config.yaml
num_hidden_layers: 14
vocab_size: 4064
attn_scale: 0.177
optimizer: "adamw"
learning_rate: 0.00219
lr_head: 0.0121
max_grad_norm: 1.0
schedule: "wsd"
Each number is 500 + 40 x the weight over the matrix's rms, rounded and kept within 0 to 999. Layers, rows and columns count from 0. Numbers have three digits each.

# layer 7 MLP up, 640x160, rms 0.121, rows 390-433, columns 0-159
539583484468489532474470539523521595512514435473480482507582514507483583452492495487504514477520414540478515433483469513551542538459519462507465488482465482492450548540535506490463586567541477505537486521521499483497506470533494495453446498427537436480496555514524535492460487528504502487444488543454435528532450395531489441459487571540388480401446504452483514463485551479550498525544513490547524489526518504508502474465486490514547550517494479346496528463561471432540528519554473
494486497533517556475485488485493502530490516459436476540541507448442552529479550460501500500552562440528597438479400494539495451462465525511482505529412464531528431522565540501499498548499503522503491487452507489525544435469457536503473533485431412465465418418579544532519522477525551482551499524495494471505479475536485488505463499566514475487523498515502504481474534435488446528506512506462557484469504466514502552416490508516502515497517579473432554538554515459529557494411457
467479565553553496575528563536469571521492605515517470522514527446517513475483469429489521496449498473491536459454488474512479519528541519554455466483502485514525515519529537464469468513511430527553524475451461519505483560428495411481574497463534471496475461523450532482465500441611501434536463498505528560514479496367581486484573574479543467484517541465501481531459507579496482498526472395499555502464422400533488529546484596570460501492513467504507511508495488500523432519435473
537515473466509534540461543505550490519464517478424488513515497460484526486482477452504411482470520488598554507528493539507510482528530506508524455509470516506501425471521573513522510550482542456518492482486583463519498497418514472511460484447522427473493435483531438519533519452500480540527521486449510528467517537559497561436529548462578513480517510529467570449486598478430491510536458522452491447503533460496564481541517536513436514477491513484453501522577504552541562404528486
549428561484501506513462585461532569452526578472467512532451478477516525458458589544500425502463505469542514518571533457512490586541534425464513449516490462502525534444519581489354511504472493544479494470475483474510522545541483425534489442511535490460521505470505498539473556466513476483505605470473479542501531476506460463457514487500512432446551438429494465493504590462515479547601508448552476508487526469477479506529521540528475480496533466463437532477509512443564510487434423
469545446494523481538515546525485523478532571527515570538540465460551457465482514554466507432521442431510521480524399478509586487489469511466418560476473495471495521564520503471483496538481497540513498517521504500450552552519442497455509531454552503512473487527582488530409492525466497524465463506461572482469351510558529529457553476575507467490505566406441579479496545519444451596506480487487509462537534526445520497566489555548487518518556423431459510450535439453414530485638481
531485520440459556469479563552482580486454475598537464435484538487546475469457518415500503500497481451556585412508520502549562484485537374548458489536450490509488534528446624443483451548480525518524489600413500492489539524499501525409492517541543569485430454425594506537412489526518524568583566514480611538486467550462468482450425531584506518421424548437491531520438512514487475512475440428515451490506514499547538498449526570566438501511496435477486522466527435528531535503458459
404506529524506512497518524484467458502553482508491548518434558486516568470451517463490460530516483536485514453481497494486585538516468429466522469489518473488428504537521461529497532551517555498503484500449528499475544466456478565451519503490567473491504494506472540552454469500504547428524480528568470522452529467437549557476504509476527401454510550424451487546536508499503483455496535545520509497522467477489591545492508516497485517505476461481401515550484492547536518480544494
487521475563465504492577528472429485540512509595500578479453577477481546458456529531495467432550496467560456512551469486508518522528507405515532528510482471486485488457467466507473534505570466473472492506455503504532485506480546485503459458527493547540539439552529538566498480471541573448550500520513497515467577489386534557427514467480544487530420508518513493523562500494480458475472482459476455538451531501501462494585535441451483502528488415480476526527434377439473588512508492
417594510615529526516559473520491558522526519449428496548545476567484496533511481576405480443496539447563496478479440494470517557503540496416507468478533481458426564526427486528476542500477450468520505445464466500524472630492506452570464499455569499473538473617467536562460489497464567475513532526536511509504491523494490482459594479501437502492551464514493489391504521502421446516490495502482449482479481498468428454562489546519536478460447461517488535575423505491546446440566467
466553483500527544567507529485542562510485578488438502566503500483493507534547476557433419500492520413548466469522539427498483549601528459540509494436446454554480569547527477529427462569470502487577505470465505478468558553525472515440557503463496515458461432483507532559490547512486527453435573509391623597418516514521519508470532597520503495484499500445498495444471586522489498550492544470514399488464494498527529522445481510481488501427533483419507521459497473506547490418513444
544596523506527561502486451472474490497534509534495467479533536502422497469458536430516498513481482521502489539497484507520462459517514477507541461465506444510512490542472507466444456532499408454497555455451486451509553492489498472499526474549489438511513439513544555516476494524514523540564488479475464540490526524519489483442505487526489486500498490540492482523580564543532495462450537435512492529523473487492535527508537464526543497512506487426428559555485458511484524519545510
453491474506503521503462502519541495439499479546460480503411509485576459504512508466501530457531481476477496522489515452496541508531463472570442531519532475478454501480535602413456504534510544523531483469447492489448505532501429480520457492525546495473586530493466518514478520509501515502467487473424565498486511503519504530474501500599491523514483562469507533451579504516419441527524479454525514551561559481492475511526458539533551418457505470449485526422518494520498466540509486
519468556478518493487571528560460470500500554505488562629425470428438531394502510476514465496659490476511521490488505485581531532602502457468490500401534455451465556635491522492517471500513594570493522568499541507566504587518514484405498453476557467508510455513585473506464506449528473487453381431495571506388536471506507539492590475417516432463549534567421550478523505512543393556527493525498516535483535464482505504521520536494513481466583468432523511439548483539546435459522410
438492524497445567521495448513469432541503498490451490541488517511428488447522529436441517433442548461533486547488474461468513525598491476523507482524517503461461408543630517639527534470530477516496517460438516557523515508457472466486495498457540411483448488529523504551418549404510481484462473515523499476410537498510596522482520505511504509507466478489483546491570528583487512489520587513496513504488531419552463458521499528496450520500487518504475535555449517447566481503492459
418484567480535536498570514498447473490525529496530510444514423496522517540435489514500549373465494498503530486531509464516509488476513530506499447449498470518451554552543508530461500479497461531482502466487613500539506505417500485497525499514560428503545438528577541570575567473557592500552545513433494433441479432496453501526499410493448499520468483483531545512568541497503437525470540573501509528504519501438532497561560549500495506467512467491448526458573417460523555486503529
536415462525433552559471528497445538525493547537398515554536475445573488462468573476429478520441505449507600475456536534573541461517437460535521408507479501552526501517478484466470446556479516542508464619532461475543443561401491537464448514399463520500507525568536537517549462476452486531513468573512533551438503466485452536489549493470519546409430565518524504459475508595460517560503553459479473462559571459501474481558508627477508511445507426442474545532455505485584464516473485
429476568522532452525463507451552603427535599512489594451504455537461509503474534531472489526433467471572522418500527517494525521530533479472513462500480471533503509499488471489398532580480514495508495486568464461507530505540485460480494511476587486474453534513475486670531598522504512460482573562555489561463419459482488465474571473451503437469498473478550529450448532467507462467551507490500494472513469529554537463510482513580514510509503444463486525500476430492553516448436433
489516525533488619481507528568502464531492510497485459501551465507511514450455528480477500438402516499511528484462463504479572473486456529466473441496460495416466460516526494536530598525548495575494536470418553504562419544490452460539442613418523462528462522526564521547452493528517500599497485543484488543492440449469532538492498471532516489482492486542515452481541540562550491551530534406515450469507443550456495403433490504593527487468529503499480532525512468488483464467551480
439531490555551452509455504538488451536445569483503458458497538506477512468502476437438530479507533456528522478444390444510576420549548469544504540476515484445466505552528586570517495486571513531614417484407535501497457520440494495467524479476498488504510569470496467467476503494481524433528496512510542594501569550370536551491559563541520504491503580493496464479505553550490446499501492509480471501475445412484399471461478503463483521489496540524491538587506497497429494526512482
492534560467525511467486606466545509523510498508420450553555638521476483507520518500509460477532473525495509488514526461526528434495508493541460469539498494523508529490497523531504516486495519519491487524460559437507516461493488512468444548459527470459445529504557492501472440481549463531462477435455538523501478503495526515479515566507516522490469540555427509466534544497525489543468465475538492543553464431421520508498457465509521486490497435408487499511539503541499564536470425
462585446575505558537472512542494464504444499459491503537453488534527492492454499461462465477533483497524459498442476511529517384512499449449489513439477481466443451563508534499554558456634533475618509449435522525519493499491474525454474490508463459494494410517463480482415483460486460447493477490472583504433469549502566575529590552508474468529516533484479470512542556548553531488546457431491532421510476467442537500481493546528417465470519539518486526508504548539503476530545479
455439517576487530549500439520486467502468477590472584514447479448467574491478439453500452479523489502497500493468471503466509481528470517501481481448464492551471485502488484475504523520504513506520491476485567507507525509414527524420478501558520526552470513572501519573526582491473536472546535564464506473464545471532477468404486466557496459495534520536529501491523506464436478534519461481451547449542497494520547479477555427533565433540514542524489510463496461456506606542500445
463496522494556549442475483553451495509514520486363525502497498508559465466565504485510507398487617550535557473518455512479491398488528539507494499471573501476457477523514476557508449490474567572476508486427529525531439529504528489518501504508535481474551432452498377573602600506506538435475588545439535492414503504480504493517472511512562534406510451490502559487516476441447479495485455523401513517496549491426483492451499596492509505454561522472520541503527469516507493470485502
548458475526548471482460600543481487528532485521437434551496437460469507493438526499434522509534460508485524540515512456559483532504499484509471519468376426549490402462539539495476529532557521496559520500451495518481551489480418486456523443443478527451496520538522501526521483549516521491550521489490544440435423502540489491505527486530519452452527600547525492547526536490541493510541454457479557519521512504481445476506446467458454536486478511531500547506507492528478532521504521
412508528502559521508484545480498522513515531408520502454504543449495578479424443521460488510517469544494508495462583473575485515513572459470526450472465448488466401614442593494477456477431516545602551557455472477537565523513471469473518481501577460544408513497478458517528502501581562520499545472511536565464427526438470512535489515503462486420510509419422481524490551450576475591524470445454519481519479419459454520513396515541573476453499532502497515494485510515534554521543485
483487560509460484567563505530432555534518527534490617443480475479507530505507572475468518478451511440545512453559450461529451523527466391503412487498433476445459549508530500471482496456495486400488495510484568522579552545524453535357467516512499489474535443470535591540456525469525517474529427545503593478394466547447509538404501435553534475499573497467459601548541505518396468504532450516415517518484564527476566481525512498545553452498498479500433511496476503523464532536477476
398592535561554558533500499486419513562481520442448534505494490500519534492426467491494445475415529492516522538545417525499572547535465490511538526493537475489543419551455452535493507497574502424497456492404502449548487536457530478497531496500544545530547462499587478542528516454497580541531531456469511591450506439416548485478510536440573429538473501485530599529528478524566460563517499548512485457476454489399477529578472452527481507461574436477399537554450446493482531495477416
525488487497458565507440520472483509495440502453364471553514538515468488523450559496458434492516532466530502522555512420515484467544489479503543453527501491500517442471569523527462503585452532493503526424431491467432502477471440500511499488478475419537479468518556482560595505484475539486525508518450480410468548496575403522460486451544518535433462480525510496485504552476443439527501533471491512493538538524492512507498474586516523503514503487485463522567548534489523573488413443
487490522518504516443530436510510505490454520514479525534453450492412527522451502471507493456569513458497592603477534482547518540511505417483531497442492486473504486497465500442503487476595488507569518516488550537520444486436469504470503457479533555558460498569469506503481451517537543527460505519484478504456488444504452551506449492525482521508462506460534504523535515543562483494510488511531529490519502498516544528542562476499535462531479470530472498512536504475487526526520509
481525530482542500546511550550435491467429507549515499479473443478543492543469505403477487519458448457556577491485538480549520480418504489520451448481528500533504517476478477453441507480563523533566492542515519461574529483525542397428519454514568519531524475512494440505475505576526518516569436497559564522479484484444553498517506539559516478515514490453542493494475539549443483507502477541476470506442492506476502482459505535508532545465513475510510497529515386475532447497483500
464525571489527557544469541481463482480481473486430551501545507463434515446439529501485495509474490472533551507518450526487539492525433471527577409445505436516550495540475459539404462596583548484502513465468499470504445500545466451441409492534500496458548591521541508537497494556500554537532552483488504547468597422445475498478470515486489449418537483514560524534531510573535497503481593517487520454447442493507518469527523471555553517445537422499462543575486445490463535504498518
500539566531560518474530480479574507524467537497494598490541524495416518512430446527553516474560531555528487491533447444543517429532509521501554532510460488502527482523446549498505513514567472491549508529503528472475545423443491528491554539442465463534416514494544498506507473482504470486457479457481486508482483416437490499488481515524549503507496588505505565462521482471485478472448476450533487488510464472458501516508533535463560498528440459499462505586541450422490494548479440
481482501534458544536539532516409570502552597489482548487492491538482449434519475487516461505553469536524475519507457497541535500460534466387528491452512482562515500458515464570523546473516485568507495536511470518546521545434502529454469477467553549442466484527520521516503503475465537480541522495464478531476489534422494516522531529468526474496435486541472520534430440517516428472478499548483468450479502488411511574523488551464528532433501448473440517549497509462567509494550486
478472522567568473505554556558528519498501552419460568495572527471506518481530450498471549501533443505521505430497465476534455534533552526545424516450511471528560443572480474462482414591479438525518563550482501471460531526484485453420594585526563465474492470519489443513467473462548452500460448443497567477486425499485553492522538548508534471444517534485472486516497503588476474553512494470472538519498505485463485460522510613546569502461508489497454513512461445503507521476515431
509502520574533522508478520557457449482490502537462528553451468474438420512466466438457498441558412459524522538556490505605506532554492461541436549479470478472415464423534520513515494580560524492536496473436500529450556545421488505530556519496493438518524472521489519494552489458531484516537496486507466476448531523505475509483535539532511523494496563506493517528426529485440306534521451525492554526530520464527512506512514489439458469432439438536530536515571438547451493511564557
515532527549476566585526568554399466492528488474464452521457399439501510407426565490420557508494449522508491504484482479458549520527478472490510466495514490429442424492538518527523497474536482615522538477436484558511447480438469431501461515519484472525448530532496552555451496560516550502523518534524527496498555519487542503476503472567483467484544524523545414513500454547509449528543565430471516481500480493536488480494498546539509408472545500526437543526466437526441477440579542
491522493518465531524548461555471462456462523434479488473493502509534500489538534527481516406525515482565491523497464454536454506467504448516454577482517487577461508560571550517508525468525537525512559511461457525464496478450445496474500509526550447534496498456509526478426461524446501475480549460450517492435509480465520601497539530595509549443476493472491552540520512521432441496467495445475529527553512482479499445515521615487579488473549488518423509507587487422540453469532487
492500534560542527506555537568511486460516493533465472542568523465487514499478505428505561449435523522492642486481542483486507486540524513498506524428461498469420460502482603537486538541488492515533466530526435520458432416408476450520527546524491441545484492501509499509488549490583466513429502555518536494448413435518487526514463575542492476438408522457538493496464497518475466534519505403480563465582463482522508467501522603525581517523428474525520502471559474458541469447516465
470497480536500536539513512502547532505578525493472484530445466429524530440490533547463464495437496478585476462516525473515563519586494409445492496531450500445478508530529478539416531464535499512486527537531482544536518516482504493497480517430479492478470430470510482595543588490505502489469486563456477463514495514472515524374483497498473482493493507491506523431551513493435545506518553474541560505549483453551503528491519507481434475563536491462518495464453494585548510383489471
445511517523506554510524489495486510542503529568478480576419470473483485491467456480497509485462522532536535474505543473527561504572444514582485517561509513514510500466588497476459517498506495534498558485443477500414499466511520528450515534534533526554511499536483487587561555520495515506485455559464520496463394429481500491451491544479498428446440476452512537455513572482503530489484480445488488484529472463489504527459515537470488509521489463485535509459504425459498476432450454
512571502594545473476481577468530560413475490529481554477440539462565494570498535488503510486534514379490520457433483424591543568550486450497446513450479486500453502471528444500484454566517558494563473487430552473523545522481500519538493462461556489445571456498509481495459478504483590478460562490476583484444507490465493507522475515529569478461462473505468529509492529569482509552561503528490444444538465509559538463548539509521404433518456458469512507516464521472496506533485484
477473484540569543532533428477455448501509477506455440609560569518511486527450409528500483478563509475511507484535475500505550440539515525483493519467532490432442492488521508484510555473534461483524493448510450528476494542493516474552481479484436427512485440659497426536570517477471467507429483515541436524506466516544499523454551606497488441495451550528508549493520471590499470536436520482486510490487526460497435459542544509498587495478582361494423522524485501445469556591465495
501480526549527553508464527527466516440496562523505533514475502502461465474442479509507522514510501540477495489464492507520546535473486486462581478484551445543450517452560539536492566547515484463539511455465456518491502455451436470482505432539537469473479508575498499542464500498544515474476455471575509548464492516500484521486503519491516448484487596487517522516524496510474468488465542525558509485464509480528508533467513459543512511424504420502411523517539491492471430507482529
# layer 7 MLP down (transposed), 640x160, rms 0.108, rows 390-433, columns 0-159
508466478483586537443456503508492439566435512516532549453505493479484499551504490480575532542503498505457513497560508527430502490461492551517540478546488497505575492540503480512466499493439482460505508496422576465469456516473574463544480502532450522442487477534465445530488464393466542552548455500538522469551534541544534533464501511519536505519547534489584476432439491528456506462482578560469439454546558504477545544481468469508422484430494519488543488551479447490476501476489477
507468510461559488518511585482467577464484517474494505501497475486521451595478499579492560536470459488531456477450569465465496462494460511462517497564466509516547507511521529475565472490407537474453470436541503514448499521481493510509493469501588503475528577505459540507547471551463431412478457502527524476439458529516602550508415510496510505498511530517529473478575511567473426489492509512555482462474494474544431561538501499499482550500522457593521430583513502547456453511456493
470506503457494540443539493456457536462508523480539515477472522462510497427580548583532501534515494491411496517534524523520522549495483567457509535456477475548479485536505473502499483491527505428557534527540548602513475498484459505504516517427575484541529512544506483501434494534481476467490515569414487399485468448568492485522493461564534395496506493564541534511542531527582536504465452452478398531515498586495452453457461428524480529448479521476456472514425552534526521453509498
527466451491550455565503495426521495491496482413547450497513442490530435523438478488443489522508452497558570474511494509545507510513490441463480552496485510532549472495478541508470516533511442566410547446506462490521434449421521478544526506507551537572538562496496457474468487486513500477447514537426532541489559484535451580423495539464439530505523432563514485505520572471501507464494486526541501423460515564541490462437524539499507526454579488473524490548521556496511476515550554
489520493504586580490522531494482516477434461504520583485569452433478518414513511486521435495467533469553484454505505533515503536575442467523484551473492436518599556385518485549470424539542493504463496429501476483533508463502477571446468472464480532493537482547527469480517591521536372516532498439515543518482491560436503534476463466511485536492513483469516589505479527443494506564418445447545480491439560537446480536481485493466460564528512497540463574510501500468463580505494476
520489531518596491545456533461446514499536497490503482468570494571530529494497494493483497516509545559509505508536582439510536451475527534560495402500474585469509585474508551528553541468529473527487529462507431456537492487453454532430492460529434514497484512505514473501561461482528480521458573497527498462427420502488558458491591511608526554487567543580495405473530447533493569507492404440435468502429424419533495404497511479475525558485529519452455407482472546503449533464517490
562442553546418518531517553519613481512474540561493505442488475576483437445588447458443461544501470445541581436523437513538526488494534418491412519519519477583605463516499423496463456541458483554555501480486505554511544526515394459471548600573501468493508495526525587414564395581582472467440480390480488492422536527529481462503468478420466481528534511480455487499515501507535460524431517419526468412512546430487487569540488498472385505525616472581504489520494549442509595496563521
567507542479544489481542508496480566478513508483420520479500473465473478498426494557511460452534528516438529536499519520458502515480572495519499516470473529478513514483489513477433512457494516494545536466527492524474508588539418453562565564438456459531522415516502501514493415468474530521486527522536489523518500484526471468541487443484489505522496454547522542514511501498496488479526544489546476533488513471527388392498426451508489561530591534469564450505490524507523556465475428
466494504484427499463522527574515476492544496594534492473422537554444462547566465492541511538517477525415455477485511470456513542542470469553518487525432518478473520467570424547546536592479535447480506499471466429539510506536469562559506492529491526485490477495506421528466549540425497511476532568601490474488579485522405474407486438488502515510550518532525432459540532528561516478510476426516495452470496527523478484478523500518517438529441544490547492529409463399507429553502619
476512523531527443508579600505458537438499459521513483457485505595544452554578594523464544583407512502531530448476480480477497507544437466515504526558483486486426476447536536500506536550477445571503491416471521444418539498415559471472456493465505442546502534567502461536549540491465442518576468508534502562551490542520508468461443452456521521524477488524498415437538466498555518448479495484465505474514451548486586431544572463481476399545478590460490479478515481493589503484432514
486589513546571531534470457442601522484498521494497554449464572497520552507560476474540433475522487502618424544485459423472514455566407510550513493415565456473424508536527410561417461507462587550511473484517568489432510496491511449499534450529494546495557474433485380496450483490434439451519502421458532576510535437485397561413456520518488491534493539520410491442527540496496552472541492474411481506530514569542555507552482522463445573490520491428515613512536521518547494515546507
498476484536494502515548546458518502504485477504505540564468537500544488510561529513486482484470536447479518492483483507475535534498497539506555576480534525554496452448515492484457501512459551526496470532496474536488497478487512541483486513493445508462602451469555501482491493506472488499380536567544542516515569473500483536502507482473556486490478477447534450466525463479518520512519456475532500507478497516491516523430452473502421491485535478534508449525419476506542496495460484
527484521485533553501519485460555551495466516497526498460513450525481549557522520451598460440515487555508484481554494502458526462444532530494477487465536483504562640516495521524501406514495461474467475507514441516582502489492500515502511497506451491481516465512473424512508508503534504441482509516485522475509508546458542476435436410554519569501532489484500479532501480472502488515554471500442507571545527508526499496415532524485439467528486433491514495481563452511531486511469510
483404550518601436438511586463399571542444497464534455455524465536440504608563439533376543563398477509384465486478528537431477468491562515473549443494470459495491549477479514413445601543483507509510462454543510483431512421554462459529492592456513489482578459551557480475540489470540488456510438464491600548479430544538553573620414521479521475456509522420501505556497527410558481544516508510553480460446521494536499372509435474615500536611465562567462485592618520469492471546471492
445473459459439479494525440471488529502445512481545500436466548520471477545516498499462526506589551572454501513435493551603529498491535418462522490507519483474562491519483490451562478463549513510561443523500466535479580487523529577456501471499537423444580555470510537497530472521506477499519523541438551525454500529554557518473563481459530451530506489480489474488433503532454501487526494401457529601405521527488520502458470546575491513437501558485494472514576510485488511416457518
570508446569535442450412453473488530583508538542502464397509531504454522477432459605508527488486536517525448493491426511608445522562431516478420595486484532453462432578537536497512519598525566525422466520549528418437511505532481589486554532467533538512532479500501525446510529494512457543534527545491536477411549501501537491495489472464575466553520467562441454535496439490497536478482501500478481443542502435494487494513532533470503514568454425445517551526429494554474491421493521
607444532484446566563438491523479545462403519545475543519470539586445447483506509485514499528530450502389489531496429490514519538478476400564441501565465526510434437561439498517489546539414601559457477472535526504497556508422512594536513419475632545499494539510470524465598546544509501434477489495466504566465530454539459493462545410435513441536463401545482532557492571497545550509503465521551510421479510415546493470481473443476527501513476524462434498491489576474585498521474510
528459455528421547546446471461514538476530532398597541499526497449497462464498485429485509543468525417493541466531477562479517553557495516498514449462542511400483511504514435500502452502504430445506544502512490514582475501520487554512479371512571450432563550513520445554504492461517471536505501501524504515532432552480544501488529407523480440552481532520555497458489586579539484559504564464443517417548412459519523595458542545531472489528463441492489546394482488489532528551474547
462510464432485565425522502537569534484493483504556483493514495476551552533484453502519433533540510481572499411564520465514481491506443473438552543480430516585478441553546447399494499529463505487542517530522462462568450530481475416560457516462495489532472520521517466502509469541496530454473505483453522466495457493570501524458519541463534483458480516551481506489559487499510553484502478467570580553480491491507485553491502444477514448506490561466441503498579511548490495397489555
512487560536500514535549451475576433573475538474489560540476411505391569537469450510502417447548463542563511445494469432492510499496551535456464539566502440461565458507467496531502529514551474507485460399520522504557515480544501525505459515462490438531419453491511505533551502509511561508504544521431521516507522504529458482518552455477524474517515541447558512492507536446450486448399542521495508545547463536491498523429459412511554506516521497510525498497487547531556501452430463
511445497482492532498498481558528509465432482496496481534489449516484548478485510531441560592533554512420510493461404423528487493491516510528542550535451527469462454465523479509529525486459524515541490469531448488542504475522501520503516516467489522512468515475514560445504504498500530501517482512540524488453585548606425510484578522522450474533515491460517493510484545489488533503465499435452485460429538541529466543493549521484478471476500501499498428529471460472509486512511564
477478581510513469417511436525499448548529534515458458440456487503489595583490515474489505519533458580560501468485502530486422538490508569512540486588512487588541559442481524526428484492480464534465503396576546530471449499524463439496519501486493477519524540478518510470447466502470548562424528513474507501540531522501545520542506503531520539524549535464542417507513495463545502427419515508565513489511492551427415497460460442488491551491499450449510494496473600466499471451442528
548530483484513588564527533482515501498533545494603519504533504544504459509471492588486470543434465492480537487526510495498529480446431470486475528505496534489472470479442483506524477490495569483463483497470512435505510478515525486557524433481441459581500512503525452479480462512524503450434546563605469491467521524584541572510506493450497474520527538462467395466508489492525417555494496479508484543489495472487513481491508462513492512460444518486508533572532505514523540465450465
477508491530495469540501455535570519388436519539461503469479541467493485490420560482479477484432476519592501538550500560459497567467504498530548518459463529504440550508484547471512502491531436485474492560446487553469525536594514389481554542494463546595461527503560490490469489448468566498481451582458469432518525422383484467509511460555534483501510473546402511520488527541485507511460556538488462469566560534545480450487475449484478491495481501595531525557407501443575551468546537
531509487509483498460527509504521468543434469511537517494502549509478500514503447507499549544475519502303553471424515475499467446500498447513542442573546520468529525554525494526475538524462544507492460509525517494513445494584496492542520466511535558517517484509524528428448530541498478474500500505486535503504513524482532571605454541478505477515405489486556507411514540467489479473544460471527423510481459495518466505491486483519505527472509490561573454502512501444506456450495482
481495516576559488523579507461511449556549517533448440544390470478510464506501515497503556489576533479494523560482412518464513418495549543469529506510559460492427442486442451526505448452542560525453402492450488527456454575477497541477600471539444446471557572497480514509481562539480423505492520518475441501524613469554493509490521482432524485509533440535500451499522505494379527492548463502578510446452442506490519503541623539592493514518519491495472528540432518455443474507506554
509462592545591451568487526457507548460486512539456503573576465479500548408521479473449517498476445490558460475544534466547445525511504451532468448578483520545482585538400518575589550483521555489461462485458423472502437487442517487486431461579467548530483496429446451498548531544460524424498571559507532408432433558510468470457566471506478499401518540473458419581507441577463537505458557485492480424518510525507504435585516490485494552563525518496474527479476552447502553510525496
498444579459550456463535410539471446487476438513501425550516521433623538535548431500498455550451530465486523578395419476491441487553501627487474553516533520505579541475465407538495471566514513465477501499444415509454452538500471504510586518526566456537505506511493496493476506540544499565525539510468456496482459522513535419527554439440501538513549525523427496485494477502439491427577513436488544434480563523488529510535556556519503485517481503447465492506447548497485565538521506
503534523543506476543489531507497537506550469465497511440477500542552451534513452455428420601532480560564543481516471518476532490507478414417490532526521524557532499546503497486510539516436452506440472471449500424522565520558483553466549507451519501530476518552536438473495487470476517433516440534524542533528514508508478593484497446497479522496567469496413489489500457431516508524468502493545555508467572563543408512504414477496496527483502456470497406542436460503453518505484548
525499421472493575545505490488443484517487442477509526461475474533556513530538453509471512555489460546442522504464531522477503545511524534506473546532506483522489520527554504515525515509492483505508479471548501451415550488439526476523443541448486457483533557532469479476553523491485410510533382467479534502507498507562520552538495535487447482523531476539495479556456488530467530493477506480508471499503517509507436517487499477474508511469540543561513520499495527510468472460464526
521523494457485501536508515515477492431576485502467531502486608494536455500506444435477471567444509504543517467504486506543516538495487447560521531486498560521493450467460480536533503438502513493463452445458507520515495496574469467528570544475541490543532460506488550462495537485459524479532526530455497475472459526518473499422517441549528472540478531562511531422510406517570511517475434491492488452518440528506539490519452496526476491528467562461495516506515556496500582489447497
479484536414506482533517464524518539479571482524486508570529537457500503480500531551486513525476562445571454477523537502496514529510517489471478514496525562484510490515558464510477479492453538499446504494482499457492517423465507521550487489535531548482535469450449456588545498499582493533492540534517524479465437504504541511486496453504469494535502489427499454482463450463498540510468577492388515517492429517494545598494502491505488534465451512506459463551461464543496454495495503
540464430481481512547478518538505520523497509497476488487469498490577470537529496495507433520458477519497490515471503494482504514497475411472471506504498548459456532505492500504480499487484473572543496492470501517491471561492530498529527488510489491470548522494421526529543499472536480530563463529505524525591554507519488494491531457498449503527513470497532498554438528530504542519582510514521516410456501476473463497465472486470513500449560441573523436450505498534466486486465570
521541472479505503458494508514521474466482476479488542539481528514485518496539544585425439446453505487476522482546528477412560528549532518542499527489455526436551504503430525491490475501499480487546500523529540434494532499507508480498467447562441473462562480482527539523444493531595480506445502509529535533589507485515497457466478451473482527434437533442542433543518523513546532585504515497418565512536504510565524519490441477456443493515477539471452441513493530483442547468500470
460520505476523444566462502584498433471541498524561504497452453434552469463469484501504453470492541505479451585559491525570476528511547484444518475469486466488472540468483554545598517532530483525464508488533490624468448536567433513522467444591469527524503518433517445524492589526513550410447564441376485459460562485546509469533484424542401500488481527510502534553536554465485562494519389459526478542461536579516440553521483434484495489508443558494513504451499481484467564516515491
491511534489473491489450417533508538500462531550452437470465439575472441546449499461565547554480470504494476533422516477492505487471514440476468525484557492517492518624500522531455518472472515466543544395485556526489470531551537453451443460499457532540535527539456534465553486542517464440442478432443567510527489527551425506517472484482486459450457500507568551564506549504425551465580462567523391487460499567516482459518509486525610468544524555578524470446496481537559479505499518
504561434485424494472487506601503543520531549525470501499546530504547448515474450525464457575524533464543507551453513559521522496476474500552477553543494520551547475507496450544491529462488538505415517423452515522476547473501513510447578443460499491434482529488494513529509509539444523520487497520503446510499448466557467550446581474526501500467466480565467488467422455496568502441532446455573526431476446504446461485492493511563507549543500544473525482496487424482516459595560441
478444503494541455473507480489459440494499463505403514495517408512511487521486577545457503417516480504575462456542531550531510544523431477520519466536525521564424484506503481525480522501533500444521550470472477587517456495448544552494557446513481437426492526511497565504452547490536504463531508581546490461465503472553502445540418447501535558520525489423494513529491498519516472446499532480488478484443541492469564519575497540508543526494510528524492496517430499514558406528526454
503491501477474524508499559494461485493472489519514488501488531488492500504491517499513571529513490507429420557483464472564463465422517454435516512463579470487522503439430520479487535465493491513463480493448433510538520519500502520506509545488504484452514579538525542573468489473531508567523565444413535574473574528454463525569540437456559464585554543473500469468523495470520537513522545505465471455436476448496465532505500471525522510576506482533481443485403507581539494511505512
476431466507447515500440416540487441572392436499561513474509493520471524518498486498494513548497457546442493452513429568446459469457479512510510466470535513501550515382480535467567549531462424510472478569537385441489504467583524519544542515508543560518513480519465525497484493551531569518436495488533509507513477568532463523532563532510535516507569485508470490499476554503534508549526527545489441456546508433413526493517475475428537522522544508500513489493558504500466480493488521
499515511517509494556523511479493512524428514524563447503473526506452499529495516567522490482470519461511481564543498482445404458453471471510489527444576509452588542517505468530536479487506417417530462497505556475493464505465494464487528522514458523492500442576481540524511440527482486548542523436472485486532477465473549439475480524499468541490530509462507432550494506508625452542537580576496442480536472452518546542463528444506499466556488477520517474478534521477506499458519460
454456459524524554450523502559440458481505521487507539519485547607489509561488493487412521534528530490471568493527422521508474490454522521499459521527450510527530546575541574529486524565500531510503476503543464433528467522473482590507496555539544467529462491542474480564459549524438492472516487566462438436524473533523548510464470464512506556505473453481516476459453545528509559433433523452462514539529496514512481487376410484456544471450480446488535523513529529473522506409465492
528545479545473491517459491481537533445486564565497469508513414470507446545527572477457516491496530553554454458478458579512581411424505522483419529575491498468544552504492543532461428621538487531503477498526503590485530478514536536511479402525509543465517559391514533504433476478545534480439461542481509435531515517498565460500514447472487437493513493403481492567567590468503484509539451466526470506454517544494515569484492515546400426502443476552500481488519488422496506512515530
472551536491524463513500478512564467593478458513514465564551485467509526468498510472458466421491507506499517523532525510468545468520538463497481523469455523471569489509446465517516477457501508467506512504492587464493507517480502544523557530493446543500475475501473523480491513478508476464513483476485472506536541500472509479475487438477514521553528454562524523479511491537519535520484480467474483464436533539435556487544434473459492502508484565505553516504536474461469539551499429